config = dict(
    num_hidden_layers=13,
    hidden_size=128,
    head_dim=64,
    norm_place='pre',
    norm_eps=1e-05,
    rope_fraction=1.0,
    attn_scale=0.125,
    init_std_qkv=0.054,
    optimizer='muon_variant',
    beta1=0.95,
    weight_decay=0.0,
    max_steps=4344,
    dataset='wikipedia_en',
)
Each number is 128 + 32 x the weight over its row's rms, rounded and kept within 0 to 255. Layers, rows and columns count from 0. Numbers have three digits each. The size before them is the row's rms in percent of the matrix's.

# gate: layer 4 MLP gate, 256x128, rms 0.0774, rows 149-183, columns 0-127
# up: layer 4 MLP up, 256x128, rms 0.077, rows 149-183, columns 0-127
# down: layer 4 MLP down (transposed), 256x128, rms 0.0774, rows 149-183, columns 0-127
gate149 104:112136113101067132114102184116117116116035094125109123101037118113150118157129138121123159073166107129093186114134137104049098148119079140159169105102140236140104116123184132089160132131147130163143094144166072124124093131094157115099135125105157108090096098156105159157161173143088146164095095093146106138066110116145116156158083115131122153179137135136117091123154209120121115193119
up149 107:147115127024129115116167118087144073143093134146106131120072131132155140160091181066131124125121157115093170092103122076076078166106135145144168083134149156133176077206158157148059138135072107112148081113149160156160101098133167141157127146115147134097087147191136153147115078205095132154149114145119114099126119137110114110124076107098149120150095157162100095153136217154167101139117
down149 104:136148180145186124116110114087112089126143170140177116114133150166079159103101108098121052167019114127126162153115137168176121162148166129144160106122166128111136101182113101132091121107135131116140143120115175145140175148130153131168180128156146118174128127156143107082105121149129138105133156118080088108152120160105161111090183165092087186116077168107083161125111005113152123068111
gate150 095:175054197167188167133126164091080168131083106065111127096096111102119153163124141126078128153096084138129113133134146126107103099107094097170153150110162098120108161114083083134067132101119101140078169155115210115114153105155160158106085084146147152142096132140133078120145077115060174185148105067134095105124175083140093096166109104136119108135116118098106142209114130172151136142115
up150 100:092133123083101083055149125126191109142150119153080130133138143131172123121101155134152091133138170084061123100107129156104131093147141089172084143154095071182135190112101179129151168069121163096177118166165134126134163139086127123092120097111137163043137213132178127112136150148163137114099152105198085129103107126071119152098080107125099147133116125126136175110125045111130156097160
down150 100:179107171178122148126122108065110116117093063153077138108105103083118149153102179110104123076124109148087138153127170126107085046140120083144138193147138154132111169162105133140115153124141120105031147130143168138137129054123125129133105125151119122126092110151160083119147063145045207127106127159094085083116149115114108073150086150156120139109138138078134123139176061160137158088152
gate151 087:134151174148121125136194107175154117153096157160129106183152079120105160138164134164187105170137112179158122179070059177157099147177136077136195125194154153112114118150111134129114103114103124138150120187076144127108064127139157114134112107079129141160187088155087146136127114071102120147156156144114048121174078111106152096085119135122160091082123133161078124102112195134140150135093
up151 102:128128110126108132139163152101078099137135123104106139151112103127138153150121090054187110095184164041103131175050141093151133138156150131094088081133139126144113167187127111141155163090122119136153179098102182157128102144154122137081086184123113100138114129080143147092195092087121111106142139095175127139147147065136175112137120065161170100193092102102132079168121115137046089117115
down151 097:144117171160143102127141114159183151139103138194163110149177120101134137102160148172095159178125088202165139100164085157111084149103119120135193154154125119086141098073079140138113100163096077171136120169093112088155109125105107130179139125128155155100150105153138156145066165110132154147165135156045065137149119147136130144089124205097104143075149120158086157121130177122217155164133
gate152 105:094174122166122145124126120142052153116192115121106075128064152190091133169173096145147139160143119103143160129144218102106140097112145097072090129137127129070078093142114103132132110134083163196131136125180108111216151152155121106153145090168106097120112144157115064109172114080133112124148118064158071132136141127160164168155096131150133144087122160115090148133095092143095127065174
up152 106:077207061144094101161154133133142151191163095089170152137124173150144200130124112106110107102152085117144131090112150076111161128144107150156169123154122173149090114121130150156106118109166102150120174145108106128148079118152071173094121150126151131093124117154168066142100133148119093119064049118116133125183083188099094058105085185123181103119110116090077104158145111126093118170104
down152 104:133137197106161158111110117143135143107142124139100107131084140127150142155173153086127156112124130093161103093139203116181187074126185125144131149144071120142103133158163086110084148058225166075176127121148147116141175145118152145116134153138139078088126159134072141133141191109123148137198088112144109145086082088097172137094114113139124146054133103152114125073059118095169102109156
gate153 101:125155141120150101107145119141156154123161087115144083132138076118152038188134138112132172048124192162156115168173113191089123135134097159076158156192182090082101144106151139100157142116163124157150126151171137123124138088160124117118124076134099100177118067141125154077131110128099094142137107117133101116123164114164073134150134094140137111087045187095196159107092164094106141075129
up153 096:098090134132136114098114100120104146102120154112092112140167133112173087103139158214107124158132177122070125140066119148087161122104133161129102137119109148125116143144137150112085182165084092082116107152129201149102142098104146105127147156109140111098142181109208188144126130122087083172161125101125131145133100084140074116087166196146162124141142054093135065106148137047106130141038
down153 093:138102124100159119123173127129135152164090135141198062080128101095123144155137103042179163124124136130194132138133129113139105108145063150109150098179139109109155156118171124118112130103150149151149137069184119059129134130150085107160083093083174115110119059177111093110144089143148110087134145120097170122122188124130167123090097070121134110044077201135168121084094132139156108088145
gate154 104:109096177086076167163064124166131146154177187139085095173174141167086144095139115103161153115153168145147143231139086143132144126140114076138078130125089186177164136162115149094110152145167159127162145186149149118185109110160202187131118098098121104115136065097176129104092162120143183160078124137117078145077150119139117141150111129107138126090125131138158127169103140150144163092126
up154 096:111134114083151156165085070121181171124138149172068145149107105183098209136123141135077120152148119099152155196159071119108161102108125141150119111136130154159160155165092165135083116135109084110093130184110177173182068098144125124128128059139138089119155088122154147135060157159111169089143176129136081124130146134092190165134128122137080141102092097170109158159112122187176166099138
down154 097:211125087148161127158191117065148099109138143153161129108089089109115099145138150207108116127149127081142133087085127108120108122102092156076133125140131149121122102084122144154125056134137154094148121077072166128099111128063091093118158163153177159156130150198058133148137125193135120142131127142107138091164102148178124096120148109097158143110138105155106169059161079026115112120123
gate155 106:094144128113144110104104050149135088097160078165023169126136172130096123152167175112112138160098130199110142110123110134116124106124140104125138087113174111122149155127139170138149145128122162118153102155068116127129155175127127120143141173107164156124188180124096196095101152155139156172122118154095059114120157129157048109180184106105081099071155143103130056124148134161117148192109
up155 100:138153145122114143143160134169160206088132144136177092118158070200124150108138140190139094131130130128159119087148121134126133142173144117078134144179075139151059094138161185169177129138150056119113112106140171072115122116110090128145140175172142167159149153139141143086109143066157159157206188041092092156164110134124134152132148105124138094102136084093096089097102105146166103103148
down155 100:169102160161149165132132123077115109129128144086090141110076173087109126069159139086088189130147119113157122140170110104122135132099148138136115120046126146042157090148102095146066168113087170147181180138119096156113127109075118089091087128059078092087140153114103136153138148155110102077141136185140092089127120123076095187159080173133114128143160075143127154164119158166100164151156
gate156 099:166159172155102074158161118096176128118086137137087109103127177133161134109135099121080116106100110052102149177123115149132165109164135064203102128072163126055175158165161159098142170045060113164098124158148096107140127151110088082158092167154095108121169154150177119108139129092074167141075147131138153149140153139106140092136151094102080086164147132093121159112099129180132117123146
up156 096:143108134159135087101121114111153097115123142165138111107123150097143148104111158120096139090130128110091107115135077140153138091111132137178131176096171187141140094072154107122073130055130139129097170114064104087155112101075104008154085139109180138126198104153121128149116136134092101133093160100121145172152089180141151134174105161116144128133195158104117112061046143191117166127093
down156 093:166115098154179184046117100129129142100196100140113081147167155105086167171112168123139158192123113156113084113104107094089115125132141167080117135108112129162144127127121087110104158165179108096133146115141060158102172173115144167042138062132123148149111158133147167080121094166158114155147056097094147106088130128072169188082117148142134166140121182103139086109155142095153152135135
gate157 097:169166175170106160080106124161145151151126134149134086177163134131147063129168173114125113140097115103096089146122086183172129149155104161134137116107163089128089146132167055128136116186074110122120126131135098050135128126119160170103135133111164056111083110163170105172127125098120100098133136167091102126148164125167102108108115130103121096125153178094133141159124086185227134071043
up157 097:157134191085103110135109164125117116115183136142163163140130119135164140151096122127132150132135061093128134135140130144098107175172150164156107119133173185086132130075146143095153136156141091137101113100166160127104154169117136121155119127145142162198171088056160143140081122191046167196140146117158118090156092112130172150110132099138181197145131145139115180083126218184076100118090
down157 095:130117079162157134119135142167132148207081147152114122169138105144111086105161146155120118148080158115104105125107122143113145168127137144064128099168086114115111145147100083087184134150125130068133132132143077106084133143140136132106121088154122019071091140162108114105179150104112110119109097163062158156068155176119105142123163106123086058165119116051119095142143069101194074095135
gate158 093:106130140136120097105154153074132166078107119088160109124139096132081131107050153090114135142093139131157110082144159230114106168173141074184152073131082126130106108147137131099126102083124095147166082081184093105152087157152120122128129071064051099152124211122180169133116127080128175102128124110123098163106146080112150112133124164115120112130166160173152121102080106133116128111181
up158 093:087137080146093147118121111136130128102136107134067145129092138057191139106115116125173162111173137066128132138110194169121212116134175160071162160160110117131121142158100152060162159151128194113119143115079134170107123107133099103153212123119193121149123099112091134078118199122108119121122116111099083160098155143111098114131120101075123111124130068153135091209088144157102115133178
down158 091:158086135106164121131159163101118122071169125095136120164150115149114121134102158112119147126163146172094135125135084157118086141133155111163121111144130141110093113142151128149117101119130079160120106098165084096137110169150134143141076108070040121077071206108131127174188025114104123146173123151140127153133076082108135105137128181191112161206128171160128148036107125087160107154145
gate159 103:139153130115167046169103119133089135093097146125107159066136144154100102104100138117220115129143084179155110162122067131103173108140158137152135138119115153155113143077072136157141142195114138161126134133105129109080108137080214156110124143133064149182114130177125104122127093111132167108099128121124150097149106159113074112110147094164122178146160183120208053137152160152134087162071
up159 097:103123118207094166148099157131187140083143130100107100097093145122152116112160138078085119141098136121132163134085143131137193117118099144067087115125179099125106136113069086176134101156136079151142068147116148102174075098124145111116146067132184178209083098102167157146165101080167123135107090113151080143120122118158127162160156112132173205121161079119179084122132132165101086103142
down159 101:116083160176125127135177139096115098179115106144167117176113069133125155144098081122084148145115174121098103086193124123169123129094089135198150117181165131087101114115139147104116124124179170100097201038076118152099100130147134106107112109082160114107075172124104146195104109150149151088130175058122178118139104122134102149099081122123120036116099121103084132138160140080136131116133
gate160 105:133120142088092096171188090094109074122116157169130196173099083125116117081083148136152093098094120144102086147108149134133145146143172162078111104126131146090129152133176118189192152080170081154147105127099115130157102059123112140145196113142113171151189113113109172099151122132185104130138105120087121153119109193141101116186176170094165101070122125119146129088169100170127142142057
up160 104:175184170091157073097083141167062086091130154132117080159191081151127068125125087090141151133130158113124103117138125142115073112142142090146108182164154079124119066137126075173086125096085153122070084107160115117100110090103165120156092104125137142120140118095139112089123119074144091127147072126129178139213076179153132131134141133067164153155159091086131184146150109119095149120137
down160 104:062121098158132101126145163108166133176115143106137147064075135088099146126123159110149119139141127090213149143106189100110157159127143160071128122096084114120165155163099147100170143087162126089173120176101088146147154138139095090152097105068093153082200140103045138110145164163199171091131150129165089132154118125060094128151147095133161086114165140149157124085148087104156138165114
gate161 109:137147165175069095085163117097120126139162157173125082159117191158133098129142125081140119158146161150094145130087125110112110109099067171077107112107132140109177118088174099106082099134103155109221125130189149190052174111135077123113079096104139102148107151174113104093166067121103148075127099162122154108113133104167110072154156103071158160155130115122120160140157070138130175116140
up161 101:148121087081127144180124148108122116133116110136124168086086140130116158092126105159129114095128175118175120089111188146161121098085150121152192085139153180071124168168099061164160151145219112144091167165058110122113112108113160077158111148112172143117091099104153200135113154134130162140145150119169155107127118096107155215145125098096160125146141067055147195125115144151146128163126
down161 105:042156065144122160069162099179143190119099117126106087185087114143124095114167153130118128166128146138140206168104102155093131141185110161130099130136148112128186117051156129132130065084140121117165132102183163139123160103126110149085170142128164136149104125119103085091100121196181092086120122139089136192119124191147095148127150112128168156118159145121136123091160103174126194090125
gate162 099:117174125171097120133200135136111143163135124105111149135153136103096123200186147156049154102084094134119110116148166104141102142104050144206121164109088161162076082142106159148155137156093087144119088123107134148170094156158114173097108139125158095093096164147122234168109185067100131126166096132121111102110121130104113131102149147105048142138099135160152144104138085164140153155089
up162 098:113125108074111121147102145127108154127100156114098056135120154146127144155118153114120164107078131180122123127165141066146132101119160214102157114095099150110069119173105070114115125136090144184154102108142076109123106105105070159111171111128070076098151173109093095149134113129072161115115088127126157184098170152083155121032160102127094129145149150075114131105116062068127185150088
down162 096:143142141175166102064164074141125079157150102131151142080136127076118152167126108129119110156109085098134131143157158198138129161124072102175093176138104096158136093145170136139163120105209090122106165099137149141144122171136183078101087138154185161140120109141163131105084150113176073142124115086119088072178087108105133146203085172158110116105119074139161154144120209157155145129146
gate163 100:179151123179078153139090078113099100092159106082141103089125152098171150106069127117140102140146182091154076091084146123106127087136143175149091163188150108196137164152122112148126124090126168141095136143150151086145154119143109097164141118161097133179126056112110069150173165152156171154156127136119169172082148212103118150134135132139106058078160125059157087139168154137157116109117
up163 096:122068137097083099141116152118170122178130117114162114212099129122161159127116147131078157131136131084095207153127135071123095149073175066167128117102101142178078179108128086135054132144097154077156205123173155140128179074098118160130156095110086132126144145105142099069147152114118171115150133096071136126160156117069155169117122130121144115112150153116149080131131120154078085142073
down163 103:197123058100075120122117105106101150122136126125119133018102142101099087142090071182156096147134149134125084140121126136105129095157124093107116131102166156103150141150098202155211086142105110151066089150107138098145071166134153074111096096080182123120149158134148175168095102164146082102123137184169156126111081155111115096119131128165064152105091122115127137132163133161149140123183
gate164 105:093158097171123153109115197132084185053066133159122151130094123131142122113125161128161156139141103136078115113117151129082113171089113129169095039101116146122069141123070183130105087091174129091138122177184131110160127161163175165104104192123110150150123158151136169079093121089117139168141091101102159126120150142154115138085122108121146066124150123177200205134118073116131150111128
up164 106:142161118132151145149093106165111101136089105112132163134079135113133132134109164155124163158165138105161167171167115154153047122102161186139131123155111126087128094085126131133143153155065143188107061154150169134096126184139095200151163132110156107146115124171101095099147104115166086081192044151156114113115096140171195071153091096175144079091125155200120123151122118157139096102167
down164 111:130068130152112088160121151065181096026140150116095136145184157111205107188072106145124140106084063126087139144099178096103142189094154142099139132133170086105138210094148125141093125172096115073178115096111128121081103166140110162102131148119122135174106151128072109111126086076126112141143158087111171134153122133124085109149110083170092123093145127128135106118086122129146099097095
gate165 095:097117159145124128106082184120144117103102104083060149138076154122152073195163102220126118180169122091175145173114112100145156101110109162131115108135117122147138114140146162146168089140109167128133111148159106141091126168134101111092171136169117110098059172185150073179123193107131110084149128122108112191070132123091097140174068142105148101145129145161167117071167141080096113166106
up165 102:083146127141141143104049164131136152134120140136122099134146120154138116154146132171119103128133140089175138151067109119118115103083123110092123157113170106138111145155143107104153131154098194167192099199118164111129175199115116118083090081111098127125110163188128052120084114096091088112161112093131173132109129127144127137145064154093145095222080146098172155107144162070122109180050
down165 098:132152090059177078132155080140136151125122123152222115094106165178104130126125125085127105094114156164056135119147135123089092149108156100118156145113103122086124090099110123111147205137108156156087132125098146093168111152193169130188139121105145143160161092093084146106123058106122086177117150179148157043166140137184149102115117140159139153134141158133099163184091170178106119105098
gate166 104:089178116148104100108100125096081123169108080146118134085141182173102122103108080150106090123142032127118151111090085095141138166116157075090146124091138101106152152108120117111146130172021166124123106133168144105105181120127115095088176128199150080132167130155077120078107159174098089164118099111068186098116106144065153114147149132153168107121086099098103138156110133145104165155125
up166 102:139171120152167159161108127149106165046150148132103157106053110081124159133180108178162153096092128104161112135188110175105167110111120188164094113167132150118104080154120134188150124155146193164161127179132103135116104173119120063185135089087096081119097190120134183138104130093137145074098107112100126174073142189108140143168166109158093123154160141077127110124117085125133150115104
down166 102:145119081141128158165158148175152152179134139138079095096192151155098127120097161130083101121136152113091123181172130094128104177123111203106155170135139132090123069114145114075038083111159103132165122153142171123071177089129140169091145113112093131106107094111143112058151098121148085095175110131068157149105119148183112171148107166113109135060187137084121123160132093173110083117132
gate167 097:122119134044094104150106149127113140119129094160138123127144128148154108189075155207131129132107125153107147063146143161062107169089155101138124128138122056090088113140163124120106083102147158074091123109150114115120201143164159081102160163087159150136118134154130061130191165103162143141114139204090140120116125120149093119161092150113128056144158193168166142071092160147160169108153
up167 123:113166144187111119089147101138104133066124145099169142189089144125114137178118082059145129102141117098109105129149094099136099093110099146088143083216188143147081157118162128106202147137092118096124090167102133132106178117169115102080093105179122095167129110142122073115085097137070126123196140130112128155124162129059141048147097111135086152170104145114084114138169074130100111128132
down167 120:109202104148116169145160129088151125089120097144196123246090150125164107180075094095114107116088122144089084152131149126132067155094143103109129147189111093154084130105205137146159119079159142057108110105126153163127185131145127122106139132106166143150162179160100045130152100066112141137122153141103111145163100087117114107140079119127089107160134190145109138103109147142109147144121
gate168 105:082155155140151138121078108100077143158177162074069176166134190127123155142094125109114163087082072145133126091099097075149100139115154071100115149121140111126139113160122175134067110146088191114101169092162107142168108111115115091109131118160182104142132088152113117116132141135157135150095137133169106148089119213099173092082107157194160058130152127139190171104083083160109143092146
up168 106:112129126139111142126150145118186083175135148064064134149088137123074140126104137140147168126110048098162112123065055142130136151143101112120244157118183158106118109145140162171112129079098150122118129201151133171104087139125140098107148139113106169136134116131077110127099130187157094157123102127109204114073101172128140134137111128217138097089111138096112104106138070102148129117170
down168 106:118118071158092158145148182079167139153099112186188077075177106166144095151186118146174142150145139166146117151108180161176146151106146156112098143113114163105119148098121132092182167107119091067146178126083107168088162096116148143144148128169122143091147142189137124117158134167073158081173133070051115094142125083101113122173140099076113132094109145173095121080122139124175098147099
gate169 102:140110130132110062096124089159172130163155132137178131111155119162121165140123110095193122105121140121168104151111172127152066148155081118117101197063109118150148133102095150122195120132125180086164144163187141094143081154107147145108111145128180149141150109045175147187118170134116171154063086141150093112141118133187189064125147121149132177141102116128174140083130098088089147185116
up169 101:117159173108144041121144149132155074099130192154169162137111164059108063127149130143118154142119074059114083182109153137103156096108134093160155107125135138136139118133116153128138114148147114176127121135141165175099145152096115122102081093129176195139154047086140103125153163098154119165137136113090114156137091070112135129121080103109110119095031144130081156148152075077112173113078
down169 105:116100103109126206115088096140056134161146103131120100092134110141157113170143126134160090077146129150124139054087159135198129128140098126105160088182134139091144134103147137120138099106157104151132145130124115130138117112151155151148167152130150034082177210100107139140072140181132142044085189139124099093170147169162159118071138155152138089141187104109165080112124174175147128146127
gate170 090:114099126126109200080130091144078128128083093190145151117080069148134123159176072156126145143115148125065195155152098130147153119112086104101170154064152130128118153145103119148081148087179140125171120167105133052158106122080064149161075153096188150119144095103102123106124127175110174127141099187123123123143171079139157157118138170163063075085143145124100098167126138143104119113152
up170 099:145113118169126104116136145159104114101127137119143076156138143158122108088160121102120159134136166187141203111086174107148116081120141097126131079131104094085133131121126118101126173108114147138144205081100098114134142202121180090149159134143089105071110141185092108104128075178115191169086108113173129095056117094172172153114176124202175051142118140161137138119154174158138151083160
down170 091:128125141126111151151134141127200128180142125115109130132124167077114160148079152204142118103132099060100061128130133121074133143137094128121068104094089135137106085132138091124124117117149130145177088187171124187079154092153132145094123117113090144166100126092160116175113174065154068086163163104102129183192143163127107112155075144082069184096135162141149106116148098095108122124052
gate171 100:067103203136148132168112150113147135142140091084107086175116128173149138121194078087129193128143101116093192136125127084033153110064177056137143116118071153121140176138182169104166124103125132105153132127138138125153110129137062131089132067129136132057186147136090094127138187107134119088156121116137142171095163146158113122132099112155131057134130111149105091126145136163155104148110
up171 102:106142141166108146121159062053155120086198076134142090142145117185144102147121104106179159088131163125168102137160127097123100172150109083108173100165127161073093111153141122108172080120219146166111145120174101149130125134173123094115096179157119176144136089122104128103116161160158114060161145171114193115048150135148133128153099089100097133174149165105131145163152108162081143155118
down171 101:193127132095101145102115154194098159103093123173135198109153125083055136099123133173048129138139158137119112132133112124146107090127140156145097229143099096171099137140099092158093142180150145135146091097084130103127123108038154156159129118063158100129134154123139132122122085127122117178134149073138073125170118074134112105097159176153117104104091112074146154108131187085183146138147
gate172 108:134127156109177162136126118135104101147171109136168150141151080130157044109142113094184075150098123093204127141186162173076142171129104104159096162158109127151047122153151149107140127187126101074120170182100097200128184083125121096114121107177131159164156162153087164129157127132089114132095100192136127159133092125077120154151128129086108153182107073173096080110145134127116119109142
up172 102:097167098102194105092118106126152116055110139080151086117125115118146144125140122150137167180146130138161120134185089125137171127173064134195110098104150126205059126131125122126174152153092121093132124120152157198098142142163100144126108093095117147114148142124171168173173100054168087091075153109165107106098150123137090116119127141115132137167141099087136102098094214132075089130194
down172 103:131142142093137149073122168124113176135126104134104135136094139138155129117074082134144192038176124153117118119069115071149113140108216124121140133159086191157137137084128110138089154072107105163159101087134091092143079164138114115048162150106140037126121074120093180176093119103139143148147114108133134100114159130163160121095127151089130093098091160153157134149088097100135056149149
gate173 102:108101140143181054145061164123182136081164147096114113138094107147074182165128136113104103091144213174172157149110154133123113150128130127075085135109104105137186129126137096182103152164091119126121094118160145165135123116153121183127149105163107163101154137124139149032117057091087086144181130114137116107110158073099115176106125093113098100112090098127100194160112139108179146147090
up173 095:099097153165128103101144084149148178146161183073129135154103122124183065109161143183123162142128106081142048176124112164082151103128124110121153083123132103144131140118059129101078091181151114142132133068173151153040095143118162127154090142121142130166099155156094146100129123144163178131133124146143099143170116196142065154144107141130101100094154164081101095089141143215129114133074
down173 099:081154160128160111152091160108136102096155156143137152103074116125060176143123197138123086110105196187180118198095135097179122158119122133126108143076124103162140128128157147196085188140102136165104128120121117134135133129094121152121163113174147127113128113104133144106099066119112073142203151152128143117078176063112104182118129054140095113147127061102122193170137116064131115133109
gate174 082:159170108191132136149147110117087113106166163146171129141106141126084094125118145149181141152096085091134161116181117115156145178126077187185108126086117152109150129157122124175148121138166086161100117198159146108142133195183198168099108118181104113149119136144161128179082097106145095121144084140123107074042160156166178120160093147172078100097126130092180117144098104125177127137168
up174 084:139128160116142187093160145125164135101187108107110149184154086149081157186180176143109137090183167095176120126169152058143120098187132072138116121130132062153102133109111184157152133122100165118117126139175122110153115136124144136087141139141029122156116132133122080065097135126140159159135090150180088117132167160131083126115088102138124047126156181060110144105186141142110125111123
down174 088:150162075158149088174090118168073126130118172171122098163079166119136057084115108110186135160093075128091145087114095159136106159073094165162165114077122185102139087141119081169106086122175067132113052173122113140109136138127150142140110104143152132120120105110170133195104128153120099093166139111085160089102086139115193106148150160120067123128124122138165083146068118111171127135169
gate175 104:139122122075097187089144099149149165100159159134115123130135152146085077171084115070106138084175115167200090126113173113214088103198089086169134173157086151097086171170136125099118125117130127169141115136136096097102126159191086124144128150143151101141132205163175164128115161121107105158085123165104187094111067107133126104171182113145122119146081121139128113126188108103143103148136
up175 095:132093093125132081134118180110117150132102137120078121090085129142152140142129183124191127165109117115113141112109098093077143158099129185048110191130168066079098131121148098100174087194152102097096037185123109063135154136124156109182153165104115160062097114132090098141159116134150069140151172105090091179118094137126164147082128105167153116123163135154119135147130160126131086173137
down175 095:165115167112154164159135086099147132127130089150119140170128127140033123122084105144064112066123125151168037214076161140176104158166131091128120166122083147094095164168166092131101148071107120118100107097165119129121150132136120128130167139164159088162149159106132137112182112087132118133068140164115147068122076094148063102175145128161148087141139153100152097081150111102140150174113
gate176 105:146149103163163112144094150142070141152151096160141090150174120153116193138192135073133133103160139114127136179196139139160142156147090124076104076114100176130087182164124180150112104132142108127110144043194141090147076139158123090131186148165178115129097135089166162143162109180117113102156138136144115145126156152077107136133109101104100122136174111131204138133197066173128170136092
up176 110:140108144139103115155115113077162145109077161110127162156171109079138140096151215169151168105032165171108065108165114090195129115131165096119123143123196106093134170129113133160133112131117119168138110140148132178121114095151143114126085164122092178123082057105114131161110074123106170115185040092147093124181130119119131131136153162116137126078180113146072158129162141129128114111175
down176 108:164121081149189126140118162131133135171142184148149135136114084112154217129111107027131168105108144152097097154128169131120173139131123190141056123108076160091135065093094154170128132102143084171120126134079169090177090149208115144110070189124129127130096105134152111132124125130126088109097120084112149115155133088182110161122076120169146131167167106120129068133171096125137125098112
gate177 105:154107091152131137127073161157119158168163146126107136130129156192053137047120102129154122080083093161095124195137146103191122145181086141133084091090122155168137144112084126112086142140145174084128148100138150101156083126152127121123098134126160164136130173121093158121202130159156132192138152178141140121181079070183101138161164128116111155162163183133165093161098152146094157185150
up177 104:140152095125115117086141076038174134114106136116134127193139146142111180161135113120166130100127129143107158084113161124188114081141096133148107117087079132196099118154123058096126105102154194129145206091135138152126105179182133150036132137108171103139185130123101141145134081129146122187154113113097095087111120117112066133143171118159102131091113120162105137177195140098114098137181
down177 107:142082128184097131105112182188111121079114140156105068147158173168089112148079103108189142107095095162105116194131131105104088129183109150104102089170131114150176112135140115090093089126192089165100108135132129132142148138143085139111091168178181195115177138164063140105110155107139152089133134151127133150133136157104194089106094101146105140217129126168139108146103076125172161107090
gate178 104:144157138097126085171131188093170159151076152068121140115134122119072107088108117126080091178116110082127090181123170126100134087126099126129156091120134114086112083138087098070135169083106140155093154119106213184100134135118079107084098098113119128128141132111132097127136076175192135099148135156135141148142121096150025061102121096112107166096127137109122181172141115073093127177148
up178 107:093069167146146096164102078123090100129152068170120155129068102133161175101072159125118141183183165127109137136144181108192110155177144122121166141131098093179099088137176182160085115131099131105135116124104146180051171066127128165133052044125131176107097159165150134127110112167089174134100132092097101163125106134159117108108077119118155082136115133099121145148118126127118173139116
down178 106:115101129126154140191124127151100171127099126076173165131107122187146131053135162141092149178110116104172110187110121154161101076123162131130175199155079149111077139085100104140100182064096137152167144130120132136131144065092138126123111078113105151112133164124139159134230157084153095110117164149106143178117135102175146119097151130154157131089120116150024118125150120117090140101081
gate179 099:138195171054119130146107089126137097115139109184140147170119141105106125121159108144148064151154107113067152076127092141148095135131163078171110135094156136136102136105136101086156154116177156183111111110147115165143096177183163180159152142167109103135096105061162101183227162116094124060108103157190116161180134127099156125118104146136117120111186139154134116083063128109115157141109
up179 096:142152151118073178119155127138114121130113155044144118112113102150089082119063146148148100128065139107140161107025135095148105103149120093140092122146132090142123140149117100100104061150168069163120128107124130131169145138094134134109102103112078095158141108139177087111102097102125161129114165140128155094086108090176144145097104137140138093118100121103048185058059130083112090091207
down179 100:148128098132182079154080113089073133129145118139041117165138161144170186124138097111130156139174105181122117154195165123139164147171146172125125092116116140135147098136166167126133216137117151144116134125146092120160125158122168124117132162165153158103139067081126203141152127117110152128115113121151123098118118132102098101175117150046085170146163106162136105138232113162152149170056
gate180 103:139107111106186142144167174091182182146146121135180114087172071149116100136120102126137110082202149138125161167137127131141144131124092098110136105129133100121188090061087073106114131150112078115141118124164137120116147096115114128139128148162115064159099151098134187128158117136110110119186134153088140056087166170136059155134151094187025114139151178110156104083165182149112118098143
up180 103:129187079104089141101148129158166137178140101149112128131161124136095087130233123101126193151089031204141137121077154084103082065144105087143129130123138092125158120125144122127116080119159134152091161112145082105154139191167121130149124069131133098099119142168120159159145129141124180178110083155141118143166162138074126124117174203082127122130148132092122149138106108069152180139127
down180 098:160113141147126068157084155163146103108121106149084110155141129110160147149066142156091085101131176062088106099140164156152136162120152153102174090137098172116064054124070107169137132123138153139164119159103193125126077124112066116061148182110105116194190124122139108093083180132128146137157123097133145134112120141180107160141104077171146157129101116190083120140141165152085077163142
gate181 098:172078181068169130139147122107173109165176125122108161109092144125091164153108109188163112172146137134127119131145123133104107168083133132111078123175093146153154155150095159124104130096119102145094136088131181129145149162123115156124129115125161144121181223078167147118068116124115077139142085088152157167119107118079099071051065143117161078194156074130140097186139066116130122125148
up181 099:144126144170173175115120139141195159183114123068099161125160103105162135178181109113047103133121151119135150142080102086157180077127121138074105123144118116120164110155187091127131120123129102174130041174121202119184121174143104156156146078101111125045160118193137103115116124172189180167089127128111166105140109143123134150133122177130131148132129085132141160140176092121160129165121
down181 098:101188044175099104116102174092065148074078124147130104126119148152091134085122184084137149108114148125125131126179135144139105110113090137156135090084164100127118096119146118064146155190143192098168146115110088073140109093125161077113152130166116065187082089163127147127153145112148125097140137109144081159099144105159105143186171146130151161112098193130143115071068148185099146144131
gate182 097:124114121132160148155195110139093143068096190117148056124191120117104122061123114103131093128163136061105102121102123129097160112144156132178113104156146129134174188139117164155062111151135150086090160121067152157189079137169083135145084142106081131153159125133131145157109101119149126135114113165167151182184124142099067119076098102047164127143136182145132180133101158094158151098154
up182 095:137097156125157098112170112106120125086130189156101142144136157157090105181075108164119191226132092163072143163151140093118129151122157172174118123146147098174150189108141108182138077097142146141152152130132116122124144143166176108141082109131119107085136148171101179129129085104159150133109147177123096092104141110182107122091140082101098160138102108162203142158050139163091140103208
down182 095:161128121108084156156058107148075133108118097114111133086155151141139122079154128166157147110194155102119168104124105119111106159101164168083113111141063115149135047148122109120162157147122102117123142199117175051105158113114078153137165118125132047090149096065165138104141179097091188133157084085120155111137151162149152130076105156129090091119134116180138101151115071134199120150094
gate183 095:135138135075172161085110118144159119112139082081112076104210106082151127095146172135129163136175153081095167091149179135133136099152123106183142197129059132156176150152163139117091103141120119130147101123148170135130135134167095163170172177083093139137184156171137132122104105124154167107090114099134193155086136145053142039169127122122071141155075121087122099118127104166147132135150
up183 091:167131088161162151118142117148139122110109168131156103179130146084081125168055149116160052146128082141103111139148096109116150142100173100126107102146164208128150138118152122170116147124075083081148103108114149145067104081179154069124125141101144093101150123126146131097111093106076082085109066174138106155077094064141088124143088146101155144155122214108060152094149151086131142149105
down183 102:109124125094170166135091129138122096124130090093068056108156123091148154150209167169085144130173113069132133125148129109166133121122108149161130171137085099135132125110095129087113142108120151112097178134133147089150193145095058140085174162116085133127157119142102126115104119115191200128108104092102196131089147121071145047190168131143087170193097088136131124164140114160170117155114